Weights of a small transformer language model: a variant of Adam for these matrices.
Each number is 128 + 32 x the weight over the matrix's rms, rounded and kept within 0 to 255. Layers, rows and columns count from 0. Numbers have three digits each.

# down: layer 5 MLP down (transposed), 512x128, rms 0.135, rows 6-30, columns 0-127
# up: layer 5 MLP up, 512x128, rms 0.147, rows 7-30, columns 0-127
down6:132138067072107104157117115137073140097047133114081079187147127132173227143206094130042074159076118102128136095093128134146149171175095176115109167157180189107118077101150106133155114054116135155130151106103156109117102140201100100086103133068119122135139132170194101157105139120140130184168105117168114144137126196176132125135132127114182136090129102106099203158134139109119132194130
up7:120142150178139138141142155164157141121139146150233146136118206131116146090121165111191145157184146085118083118108104096135127069121148108080132183134123152154142111158132119136081125156128067098133139105171111053000093138099146188076098125118125150147151117153080130124119127126094166147099078105175059144115064142153114151127118108169115142106160156121158095132095122147125136150104
down7:112123101105110082142182115156158100154119119088093181204139121076114087155138124139172113144137104161096101170143106125122188071120112185154190175119110096129122091117140114127138101088077093106118157103121169128161102079145085114118169116116107143149110113130154144099142129095135134121191116170163155116113231200120122055116246093099103086113139149189084117087157173173108151123102
up8:170059115143123049110151057128085135152167128091113121105086099135166093190169159140140113165116190112096107122158163143067132105219123182120124054097085161091135116169157091152129151157083100126107098139114194130162149078101039120132113070122083226194182110111245161204088065081048167119071126116128099126127128149138181200150132141102154106091103094080153185077084147107169049155184
down8:133185202133197166174139140095099097099166099153152068106118214153135171077122205157156121154150082180183128136115128126182035158185154096169148172108086087102187144051150155056074123130112114137086015138139173172162092110137079114053151138072119106188183121149131046166166089088207001156116149084100127187113094170102101125136165124119079123044201154122077171061185121160107101153099
up9:255203166100002152109170115066148128148159108111158085137141188157154105169104102153063125139187182025143028121193139170106111119184052164027117110150136108125106174098131122055170107135064140144167133126095135135136089104119067152130091090133088155134154041150058146198139058027111054155118019094184142158146114165052197203167162160092136163128111105180146118109195167147098071144107
down9:144172183099138128176103080176134162181126120044097098126172110169120139138076117125079147167141076021133186122086055073102113174100147069148174176142170049168145166130180104151119154147109119163184117092103127088087074160150171119186127155082177092036158098111128168110139126141181154150128135178120147150134101119063091154137105120137080131156105193115178058149197176151007162002126
up10:181155126130074145143120134154133113139164064131145157123146176109097112153114086228180106137163143063161143086139111129163099148093150127062043096135128068132135110129126129114150148122112151129142124117144183070065075150129085123103097171177101255076118207154140131103114123116150120106089069135145160023165087115153103200126107194110145172104158072115112147100066149147093111117124
down10:145101202177072134168107126117170119139147117122169189130125117163115126166155101124136114175136074140082169116098113103142076155152130115100115171204142160098103133143178120050120100178072124131144151148085131111118134000125128089155088162101134134100158127118173060067163116167187124186105107148153217164161113152157078081072195135125111144141151129151122112106091124110078133132121
up11:074093136150119102111098076109162141121189107125105142120114110138141136166114054171115155090113133153134119149112169143155125153104135058153079071127112083105162151139134135145148019155135103133123062128109153090088118142074148178161094083158134169130166153128110146197141113136167095127157134161138151076105144088141079160132100123128097091159150147087158098141119153188101132121134
down11:153157069120134130161131086108073140163106105117161089139124110167074161148181088085162110128159059195122117124110179191083110176098108163060124158135099163092157101117060116096127158180147104155077201114087157140119135078169124102124098121079119156127125179125210106137108137113161156151112128142185130108137128139110162146056139157109097137091185132141158126154128102154169138151132
up12:121149179105121125148125144108041158120142130087186112096130140098114123078142150097145094163160126075138168161140150215122104127125183097172081110076136083142116150097088124194143137119150124108157142173155132106189138132128142148041091085094135097183116079101150149137124051141119156183147154186166090109215148148128150121122112141134151085104122111131128127106133117140116014055146
down12:140116097140063179148117111103127098090182062148152199200123111109155110159116092155112160127088111185166141084101133139144115157153121131078160176131074137062193170175121105048102088133111158144138138125090130127108182149152133082125186176128146150089090126112082111129160180098163123147130139065073198128127141133124116064121122144123131099098165155145181181102134075128137141192114
up13:230109141110066119073133101098147169125136119173126155138202096156109103043104126121150091123194154159072106148107058206082158117174106149138162196217223129104132160072088091163174143127054115119118130122064136114109081138098168130149104147119248125164104017143159181157101065123158098138176043044174115172180176104019130198193137102147118161135173133153124088149120207127079084113135
down13:184161148150105192193137094123079097134204132111084110169165134109141157195190158126131103129113087123111091116064131118120124140051154098053181110128142138114203194168124112022165126222181156168113073119097099102158061067200133034082174095081109107087095053126118167120118090064221127144108152100071170153089130165134170208083162137182141086188127107072159073119122038146147076144188
up14:119198134115162032127088058099169118174154130128154180129135138115128107122121169199095112133153135130031056086148138174109122060115122103127103120106141152151102095133155068149139130143166090127140167072171107145118105112100108173118093113160117141142157143123174127101138062086110141102158066182154184143110104157124133084090163141137135155116130097133169116102122073085154110175123
down14:176120168188146122122150151094153152105177145130064140119108094124161124105095097109079125131032141151151180107089042083129188133084152101107115181238196151116115122117122132102105118108112125128129122109054129143092206164187082136156105149097120166153067143122082096111126131130142125162179065134092125145098131068224082130143140062116102145149167189155086114160137150132119160164045
up15:108143073119133121162147110173084155107124081079126119205112167146137142111136030134128113154146224119112088051095129133125124142195111168125148177165153172069076133130140154159132094109073155157130116071095135140062116134192049127094148100133141121099119107167167169094129110067097083205178145103117110056202160120138119182188105184106112120116107108165095183146157153148159133217144
down15:126126185100081157144133083133123126105145184173151147110132171119125117094138145145147176069067111204134121115053108124202130121152149135148095093091149126133132130148169162175133101131174128128120127093186132163134166147081158164109181167062122145135106122127086102130110160131103109110060128177062193071059131119161088085103138082193143172151113121149151141107065101160040131134073
up16:126150153121145118152109155108149129101146144124151120091170174130071136097104160141101148162172091102121093083168146132135102140115149122129103127141104123157080125150123086156099111148109134144113125143166098065086145133104161197137121119113137144169147152140129151133069148103143210123076058164132040141173117099125188129089102147191109158086166104071144113145129171175137110122168
down16:099136070172102168122118128148101113146174155133080100139118092107114131120113107159181180102140105109116101117111151125158137077167128031112211163108092093160078127128110142128228152163124056143157107162133152122142168100133152186135155153119135129169136129115125120182130152078086172131137115120144099096132117053158085144118123151127128141130128093123158202107117111121110085203078
up17:097068090162091125134108155197180112139153169114129135116140153094124145168149084241175194099102113110147150063175142108117052080111123098112169132121094122104096146076132134112071158166088103169137058148128086151129101133115100165073169156147173128168161139116156117134087140078146139117101093063106057122115106175115102106155147171126167162101096076146127153140097170110065143130140
down17:144152123093131100142163116146105186159063174111108116108112037123121101148090121135132084120164104155152183140161147153177207091140092145164133122118072079155166097117159170163190134118110109116136112129171176181166114132126121196127110158127094146146110102136151120103115075100120148145198213125172167145120112142130183078097208126063135083084060126096133157076064108147082082182096
up18:103138148125149149106161109060069143061210100041130132209104117106134163144138166134110143162105142103154097121167158138175068141051167089098154128156098153080125084119088103093191086177176147150138073116105133101155114121155124121150120118171111132111225118105068086254129145163064079140164094107113151168084172137133108122118102175113119098143127121113192075077118167147089141191165
down18:081065119105104122173144040104126169173105121075145128101156099084153069127166112084096119130202119156097166131092190124095086127116122199135079114143114192092098178174061110063061123123126122163187098158036142137174096097147158154158170100118117119101082171081178126117147161141141110155091156178182154062097110154170150100052159097120164145188103184130150154193094182166130131121147
up19:142135134126128128134111129126134133131132119127141143143122145123119133123132121136135123128128128113117139116131134127108105115130132122113111126135136131119134131138115118125122128153135116132124121128131147120114126112130127134110120136141140143108130129135123138125118122128110123134132120121138123132136137137128132133133122141122132130133143129129149123130123139146128119138141
down19:135116119141134116138125126134125125120138135125139133123128138137117117123105114130136138136150137124118131112123120151121131115139117112124129145143138105126107125128123148126127139090109111122129124139135144139133148152140129134138134123125128137138127134130137137126135137107129126132145138107128117131128141098129131134120117120114130127123122126153114133120139129133138102155147
up20:167120134095112141111125094086117109108150109095111118062107148147158165113202153099122120063112105164092131163173184212153191137128116111100123134170150074104146163087142120176100150172109104098103093089166102091124206112079079155172120135188168120102161103072075107098127134119116071119181161072134159071117089171068176110110129133086112067165097150178175135136211075123121098137137
down20:160115165189128121165091112121190216124091076140180088022107179119175167166110180107140176101137109107153140137160091140111141169170103133077106113184123136115111110074181115114140123134113160115104158150162101121114136123134093168094102081106097096068040143118157121102128208184186190202185180094132091114147156161092144157110039156101123094087118077126138165072176095126089110087107
up21:056135114161108178193141010148085091058169071137159153120184175156115186136156011131141160216163095139067161104069129132150166137143093129130112057171128156097097126171009126118188121154154142134066068167065141166030053116112028114119173119140096157127094044145170115170122142114107115193162105124103132099131158118045203169087140255161159106136098169122133107217165071143127131092200
down21:052113097139119170086197210063077104101187119177205116133140126205116084176146161098104189112072119084101124097083104108134150152153178050124200133156104105108158165125139144107161197184124168071133185178201223126160096122075100060119192102119136108227090100138133124102104108202132142103077160068084159129181132165070154074070104137127093110157076162137179116123120119158130100096125
up22:113105123102125141216169094146138116141136116070179128159152113145100178087128116101098042093216107147148101141160059167103148125113124101130130169146154141175147173168132131088116158168144145100096173116132169001056085089141149104136129098159122109136056100176089140098117093131148187065145150076167105135095096152101192116136075080148161124132138107175157086170150093128240129115160
down22:224067117033138111186101087095129142108076122051039089147169093131142083240151093101120123126101133178103093111064159170094117119167069128125142091089166173121113150206176045151107109219105098095145104132114175163129177106118107150158151151132127162141109147127172136136165102094128128069101082125119126167064125129150079113105157164126091119185097125133151139209099131162130156155167
up23:128116147147113147132111142094084132078128125082145156174143154100118115149208136194142122118106154128104122065119077100078114091102166129075096163104139144120158233102172094088093130127117088131110113124146146142132128136154119112087149133125199141095129138099155162120117125159102122173118129108094130154139148156110090167153166114106175131115155154106139129163127152199093138120089
down23:179132136150109131153112065135161183108064138142130109129151105180140126160106154134101200156163107153071131122123175166149115164137164117118162130177126107112140085152129183154134106119198146140142098105134099148068120114093105174144137165116122121076128069139105091146078133141126141099103106148114145111136141135178140129088141101106143101144153141076123097120097126118075108138114
up24:162157089125082116138078110094134085107180135131139172117144130050088078146105143179153136150149124123108096104174148104082113131119127178121122082130091091133121098107129121134070094158114161175124124124154131140065166092130104129034132141136137193164174138150141162152133144078111107136117123107114134116131123110129128148080112184119220123145159089113147130171105133145104121160121
down24:126129128132090179070111134137148115135159114094136165135092125104102113199138126151138165156072135149091180124131111105198072148092166066169111106074108109087149125107152093086192130153158110159146127116162177109139131107110142095143211191063109133108129147066154093107128143154074107114121153147142144124124164148123073137084144131147135139111166205152153162176152076148104097088110
up25:120097072172137154131136127108133143127159139115193181107144141095090097116131106140152102103122117127114191125138175104082093112085139123090067149113137102157157164097157094147097178131151117127106114069136144137147153103099185160134141133119192124162161148125113119144081156154143145113095095170173099143138130107102122144108113118184101134085155121145116147138068134132144117106179
down25:142177163143117051092157051128094130129146105153090124124113165161164099145136133137110143168156145123133125147099104095135148104161103147127182143149127106095128162129110152072073150082115123132145122137139127139087112115159062124153093049170104104140066118112150189092185109125126097156175168138086154115124133123154164139150132108083184102173153146158122132122178141140122121146126
up26:132130121130115124136113116122125107126131108121138152140133146129125132119138131146127127149134119113117117106127123120116103121132139140108122111139140134128116146137123130124118127150132118135106129116139146112115116134126132139119103123137137144138126117130125131147116120128109117134127130134144129107137111137120133141137118132132155131124131120126148131139136139124113118135134
down26:143117147130143118120136129128119129124118139132142121123118115131131121127116118139124148136124120145128128139138129123138124137132125123141133125121134136133131124127146130134131120123135144134128133132133122140139120139129117122129121146126123119122134121111133124122148117134126122122138130119132138132136122123132132119133135120126115123114122134125118124124122125127135128122126
up27:122143124098147110129078135049093123175133115124130124104167141080066161169129158128142124143113084139127086165203138098159126115116157124151143093131141149169162148147139125144107116125098108144096096118154093090088135157122112193077126166105150158119130129075119126156104191155074086111139140086160108129142105099119112132098093153147126067138088112129142086114107207150127157180150
down27:118129125131188114136077138133164119151094192169093146105100122134164115148121136130141136131135161124132134166173148139127132113101108147170152152181108103112105062121149133104137142062120103161091087107133137123125134152132160186078135122083146108118167162123198109134131159119060131134155123106108099132199152091114124071098156118152081115127090175178074157119084119154072091075151
up28:134121125172149130159137121156062088099124156109136160131114113092189127120165091143155146147121094117135151135121082104110120088129140142117006108184168101152130183050143105071119121146181110119077084152119195130157134105158146151120131078120156176180117160136140120099115141140149140119157148137107079034128127154121101169126069124099192151103143129141147130133145106142117102131132
down28:187161072160156099084159055096107142165150153126132091129135123117161139083135143112075133076151150147078140128114120137133161143150121111123138171157134127131102085067138159141131072083167160108171146205120085126165114126127116060183128115131088096161125123109123149223174132141110140092179131105122105088156054127159112115183164132106170103128092061144129164108090091105170136183137
up29:166124086123100118197131117139075130143148079131110143181146096129137157164104053117133092150119105152123112111113101105117102158099142170073049135166095132099193161141146121061054097155121163097142091130148146093141132117192077141103151173160177134097097123127130116085129077129144086162108162152116134067129185117126127142125128157102103104122107099125131173094090109193124128110154
down29:128132193129120145126092136102166117060107128132185164100153144092144149074183136071119159176065145102105160133152121147190124162127236123158135166170162144116111136118081149094115117075136132138144082108134081081098114127065175139151110087120134109167151130110121150123118105056142152134159134101093153105126174143122131095160176050181175137120120171123076100152156078086132109131152
up30:126169120120117091089122113166153162125159068092130118133107142127154195112192176176119101105121058122155084091187151127147132118162082119140110102168108125049078095127140137119132111176114141196154077150129151121121165081097035133161021106115103130220170158116207132125119077098198109168204054041116123156117123130135143124204110139133115136093125115118177128105135132110114119116093
down30:099138132067126140126059127067211107112086123107132108165143090179177098218168092090088076101095087109133139106139116162142156150111063152173089115165131099134118198096147105158167064096167154165163179102135111140135117142134150058182160140140210105085068118168131054075102190174168158130136132187154125188106182121163082063085133137153133138195087166163119061197165119129056084134126